Weights of a small GPT-style language model, trained from scratch on English Wikipedia: 25 layers, rotary positions.
Each number is 500 + 40 x the weight over the matrix's rms, rounded and kept within 0 to 999. Layers, rows and columns count from 0. Numbers have three digits each.

# o: layer 2 attention output (transposed), 128x128, rms 0.0627, rows 11-31,43-63,75-95,106-127, columns 0-31
# v: layer 2 attention value, 32x128, rms 0.0514, rows 11-31, columns 0-31
# gate: layer 2 MLP gate, 320x128, rms 0.0738, rows 0-20, columns 0-31
# up: layer 2 MLP up, 320x128, rms 0.0736, rows 0-20, columns 0-31
# down: layer 2 MLP down (transposed), 320x128, rms 0.0735, rows 0-19, columns 0-31
o106:563486467493468467530477481499472528506521501536391516456508465555532486474497508445500490501435
v11:503481525525472538552536464521459497510479549501478482476545438522550467519464514516480513511527
o11:464472532497496464534510522488575451499544455460391534515582539477497473445462475462497483524496
o43:500535543544517499484455434504485556469492513469484494528423515481546571486590441560531525494526
o75:468472535573514511461466481491474479533506491548504495475520477491505491478509475551504550504513
o107:576584452452521506472529500502515476520500484529543517576486535493464528571408619466460501507480
v12:452491467553443449543510498485522490483463468492463476515550530496536533498589450477498485530511
o12:487519421570503495503443513520550570449485484468490442522499488501524504463527509489433576425458
o44:524496552473481517518546462540492472491547490482500506480482558511534527474490451515506538569481
o76:543591493518500479510486509454560517546476525479510585474522470564445490508462509515507505542467
o108:445424567414541560489518514460442454473473524499509462473460509492526476517457499473485436501590
v13:405548505450488417498546544468485503482513535508485494528505478518497531503477494544488500528551
o13:563485439543544449475464467476375408463491456508537508508569489500504485525516484500519599473509
o45:542524534496556557484496502473584547484429463497520506501525473520560518496451522456480448522515
o77:458505471515468521476496494517510494481669547516460472538493557491438463443504495429546502467520
o109:498486455508422490536457503504563586509565443476496492490516477501505529553581511512439514522459
v14:431559457434552407524507478508538497482496500502441513495510419530493521502471472451412520445514
o14:507472429521544548496465522486577527411464462540549521466576483523495463512401462512471507499469
o46:465487505524501515532548460467414470470453500520520529468523502514557477566504479464543410521484
o78:497541594563422519545563538547481541529471535541542490572496474496522467557522468578541541476607
o110:550532458462509468410538519452513500536501463437500488508448451473451592490509561477484493528491
v15:467530475530433538462470534566506508426534533491490479519514493469422500533527422476572493534471
o15:571521528553505471565523521565469511529492483499492540473455510479398433372438503552469532405531
o47:479523494454487537532483533524431516524504495512476464488526493449542486463523560492441545523470
o79:470412515541488482537469499503535490479504477414513510500532511589536555485533496514443532515532
o111:442502436429524463411451483416511441537519511564546483550462566491507577594478572507529489516512
v16:484531492532409497434514439466520514491512509519487452547552567502533482484432492383519549510523
o16:500476459456506449526461532534442436490515606529440497440479525543566409467461447506493549446512
o48:480492491525454497463515548552527526564563537421500535551514474465490454491441501480451474471506
o80:584530518498582539470423548528519507445471423485521480445492483502508512497511532528533504551509
o112:426449518450503428563603432504466489514491458552505462501576522406449539526628455539501475538431
v17:413570437486495600465571480537508444527553541587445508454395455511474539529421602554432431453535
o17:369420494489502455520458475451497507506498457522443447515541506477505529507497524446522488520449
o49:528550478488530492564474471504503515498459475458464472515538544563531509463528455486486493444510
o81:518431521535520483450546566553453500481528489449547539514600411474527511492565452503580473477448
o113:639489475549491466566443479528545489464523515563537569501484494489516445525456647560467597502523
v18:462428491485488462449483601474504501474543492489474530576495486562456557433506550472580443544489
o18:523463588450612617422507500519531603540528497422513533453463527523491548554511495447487550548494
o50:417510518495516524519547453480494429475520470521446482441540512503459462464483512446509473508508
o82:517519508543520478494546444555467499430563557537498426507506547467478499483493433514525445463516
o114:529551438481393446553432558497523505452477482510472479580470455471535537462533521588476559465546
v19:430513550454485509515539532488493440497472483509501532500573552416479531474518507558392533528491
o19:508442482481526482533498528540494511617505449559528478606460462546427477396525559480493469557530
o51:574457463606488437487427486562522504432522538459513493560452451477522521500460521537520557460454
o83:517525500430467495490565497463459480464527511508460552484487495541528483484504452455516500466507
o115:444513529495458497489494521414489501570538511505449483397534544440484459544595504503486468510494
v20:507543527438469534399459515518452405508471507485466451562563456527585541505491443543527485467480
o20:476487388462455508422529571496551444534510444510473535463406574547477543529454533444421566484554
o52:454442529444527442503478527559453557478524475458528456562480524427478545493565506526559506456514
o84:502512562558450512507435462465520508474511502510528490493562474475554430466527495536497508526500
o116:520455475552524549534449427443507517524461494502512569447511463462433481499556476472536528496444
v21:535503523547451515564489514497487426528455497558506449479438455524588443487530545460438553511488
o21:507524461511522509515508510495500488498483494496529428513511533433439482606466543468476511482544
o53:405430473495550505454499497491520567505504510470443527492502518504461466462548477448506522524503
o85:456589528468525427511537545526490476499561481417538528517478436543527466444515505503569473488478
o117:549390554591474500519460462523505478501511555549521530418545444469558543552459420588476468448473
v22:410450516533470552520493428533517487483469507511447467532533550519448509561597506579467530524496
o22:564527485515498425505461487550518493484511565445496570427415517499491495419473524487489532556442
o54:599533517516510509498543514506573483496496496526528485497570517492477460540432394517473494470486
o86:469499465516454547424451475475535483520474426489492491544469482547521562445522510529520488431534
o118:524429519516517520556474467465456520479516531547524596505492497428521580570516523538484500524505
v23:487421468479533520487449537524559509517537503490527450633524525558477535495522473434498468483524
o23:473492425503438502446457428420548538553431433522475575402548603459454423487462359504503537507445
o55:537518543525484542523522499470461445489541519476445488517456480516550476562583497510551446530527
o87:506549439500498531507485511577477446517485498458533507486479482511498543520527563510468556494516
o119:480580483437501453517493551462497599456485456596525421562509547491492527473480547510459478552522
v24:519537511496570504476459454537523477553526525529551486486559505492466438541511455390439509580521
o24:535517529457510415531476465481542470420521454471471466416494505496538469553512485595496445522442
o56:468427505487499505485471471542478572471530509452499496510519529428518608521480513523508513530503
o88:481483468552458603547475639541459512539498512485540535560463461568493493467523542503580537487458
o120:466553537487518434447523553474494453544478546547500459446447554501495455413499481437523475409594
v25:550531478569558530508493517511538474478455436534523486460480572548557489498393604477510572585458
o25:486515426448417463625495480449480497529435485493499469483536486584504478474517549528424514481443
o57:455535498439501425451500493520458495507459486547479458518471502509448462520489421467559429519516
o89:517504515502437619537455562501536511475577537459415495461497482375487537489442476558588529533472
o121:447530519555517494475552502519468544558520480530517548507561473575514454449495506502404472434506
v26:460472553471517452517490468531549487533492495478454449524511509533506459532516507465527550463510
o26:513540523480446523473455545469466498404492549532525501509536471462497545480452437560564489480562
o58:528432522570548528422481509542454477479527503549473442452551599445549581442563480417490503520450
o90:518564479502488439593566443466530530560475476471393444504428517511468549575521485510478477416484
o122:488478482437481545436428497510441493483549582525536544553504447477424526500455537496426487486535
v27:493508511491514550467505501497489526520467519499432508466405525516566548418491464577456612450529
o27:479488494527551516499546449561454406452454562476585501522536435437475570486450485514440488484574
o59:514512476540490479494478476527493487439511496500540474500485486493507526452513508419562491484505
o91:592421552476466566475476542461597476486529476467445495458483457506485479549541568440525494507416
o123:461507548472522451496520453522476528521497493517575545579541481522525472516516489573491458486527
v28:527555452459563542490490455461557380563570447525524508487498470572490496465478440557485518478486
o28:511500506509470507527484487478461597491428514511506558461506521424464503570539539539446477550440
o60:501423510488474509479524556489464479531608528487532493517512536586508481466460543483504472473481
o92:479487447487498460486481475542530520502477521446620460513492454498553523506501458443440556441527
o124:556516529517511474490455536505592457498451468582435453502549454440509508486558511504497512561562
v29:469518504495523463495467522518543498475465457473500493494474537477547468537507479511476404520521
o29:524532458467614487547441494554515474494546466592464482430530553469527538533488546520458497492495
o61:554592486488470521480560465488579475540488503493551457486465528544488495545440454477466477534551
o93:450476551537474528492570545482440535501447523491473495547523501526442457440549483495539547428385
o125:509509508462441494445434522470531535498511535514478507518506417467468432521521529568517479535495
v30:482501536504497473507501577540567486478491470542510463435519523511463556463478421533570476452507
o30:475486519552498465474597492468526575528529557465528524444554503560502536464505470546452452522469
o62:560530482509542524467573535575494470559503530485537514531479467464495449513435554529452518436544
o94:485536519529568505474496479488457519426516440470470431574520442521547488500511552577489483474466
o126:485451521390445511564435518548480447518446538502533499492449536482528472519498448428522503542438
v31:518445483480529512528520482499419541516455445508515537497541452524501451511523551524479454527465
o31:621432529553488494573460481528491533514512544439513506480458520513478454461485482467522546419524
o63:404543473529528514438509521519519520511497539518475454505527579517535545427508443489502555538467
o95:462517531399480447527491445535492451501510488620496466498426553475533478515497539523490524459511
o127:561505457522554486496459505483491503530452479486511598543487434579467532575545503493515497489471
gate0:535510456520467458514522488474517463507554466574407488543424522511477528538413544502506533498502
up0:437501446461422441546513486540446514542405478486514542472461472502487492461453481511461523523505
down0:515476533469433608580505573511441479472433495399581539526524481502517498508525516459481466508543
gate1:491554450467524518472504601425536519561451540520427546412470553570497462490462446580648535467416
up1:469491493457474508472393507479474474427543577564519510450418520502530487470521483509584539479515
down1:459544574435507473507414518497451567476499458492568505500511511539486492520492491601520517553570
gate2:504556453498435431546515586527473505562459452505592469499482500519467525458477517494484522534443
up2:502518484536521538489590492492517470546437420538388495561452514442489556581525581512510510455543
down2:492432573497482597508496416518516449464519474546483506508505522506521582530571466394550454471494
gate3:437488536516558422414500504535509459485461526525537509501490488523475548537513473485497473492471
up3:480518510478509494503525488531491522459521550506528471446543603547529524484473506530554529479454
down3:458494524455535471535486559520565423487500510419454492501504444528516466531461442430541516451499
gate4:498444499431518494543520515435426573455506470464547491434409553485458548484461528509476489448478
up4:523413552520538451507493528560489458495493439419504532547558408512575503475505497509519476500466
down4:483429466456541463463512530504481540488467494397466513505424431471454525444478509527470508503468
gate5:457527461453421457518457556435462442505522493522509474509485550442522532504508454581555535497509
up5:508502538530543541486636501537482482487557482497495510495519509477452485550468530561520433531505
down5:484525509494478489464473437427474449522455518480506516525539533494541518498518435511474453590454
gate6:523498433526467466530457529431512536455444518476466501451422495449493515461503430478507536492486
up6:499533469496514504478459490424521488544428424569486552520459500516462552469457477398478464489501
down6:478496435419552463538482510438430491461490407496524561550516513499475497536462493447505475463367
gate7:518506533538438420455492533469482552536461529509505452506519523465517509560417504503454518518542
up7:516594525571515496462464489489481507568488475566459477466512535506503523483451443495465566496486
down7:485536523510513533524473553502444482502497464502519510508500535490573504508455463442521524503433
gate8:463514525473554446470495470493512501490539467445504462513515527477497495486459468495525456527465
up8:550451524429468538398595516450496426425514482454527484526485472522529527517443555494477478561474
down8:523419553421486502464507480525546519541461436511503486549516469475463460505525532544494574489511
gate9:455521528572560512522525514505520489525468443470460496453506457541600486526504467518507555528432
up9:459511472461512464511505433450440509508537483467576468525458458501414447473535531483537445545480
down9:499516449499444454496537488489416513451495492558490465537509554449467474412491468461493494472504
gate10:508416540422513530476511503608447609504455553488496520528529499487537539505514465468477509521536
up10:514560416495556524396510605419517465531602382448556392520516498528473482473436566553435528543502
down10:482585461437573524475487510512538478505404471520574444494424488493498541468534558557472524482516
gate11:541510447493477448492460493563537455491506487485518511491512462566466483478450477514509556513471
up11:432474563419489523479542480465434526447476536530556514503502585512543480502460452476489461544488
down11:566455446422445516547500454445491512461442495528520522466439532505491526421498456446434508531502
gate12:508489517482496493558548504553520500519558459485542508597452483525587481547496446577578500536472
up12:474540505493468534476451451531495519482518562482506492412501502511474541523505509463524462519424
down12:513490590560572491505500510530555484568440443532522450471456520469476547514452531535511495531477
gate13:449475468472520491502526459531508540567471501508474547513487531444613530473485503535506518473483
up13:482487497478471461460477486436501418471488541466407459591524551464540478477551548490536447506497
down13:464515502466532428485499403481452468556442479486489518542549562497653493504478490521575495417464
gate14:453486546527461496543501469513546526427495561527519543539506524415487488516547459474532557462478
up14:466499503633518473515457464493490536400467503522549497573578456431581446475511494594479519530452
down14:469545534563551515515502428591576479444471529486486459540574429451518500512481517487500561522506
gate15:530523496541540499480501464491418558539453507556541513517466406533527566535481566493530546515559
up15:505508520424499447533472496511585448491546480466489450476510507488464443554564446507526498494517
down15:567475452471535525489416536486541448501568444505551544529485571557460464538452474484460464546454
gate16:497445495501486562499588525503530562474521493510641489451566471451534500582497506490529438502553
up16:491469545510519553540511493529575573478506411476611487456577415480544489575543467503542422569520
down16:544481434473536408530459472491508496397554453408459521491521546470479467497568490447457437510554
gate17:503586522446483499521530493500529449539552493512510516466537523541556483502517469477503518444575
up17:536527517543526508489480451530434465465518499505472506465475522458492500495476534512500462540464
down17:537501498545506495529540512492511435522530499505538453476511508499562477456497533485497491483479
gate18:470487503499511527547522440484553422445380489553528547480477498483517505470501477528474496530530
up18:506459531498462472459474504577489517460526552485482475490542457497505514497487496486517475525528
down18:526534437541492488458526495530525546570479460550546517483512485474475475522577462434497521513510
gate19:473520514537469463533526491550456576471550489532494455599444539490544450439459540549541463431520
up19:544451470498504562448508520513575458572494468518594503491453511488431491471564511477463532450403
down19:495419454479564539421483479510525437531529558501528527470438527528534497509536537499531516513454
gate20:468500400476499523450522484461509458467551493470451413496606514469481533490530505565566507450488
up20:583478474540575474430543548461491461443444466520468494536487468513459431488473524491559499473547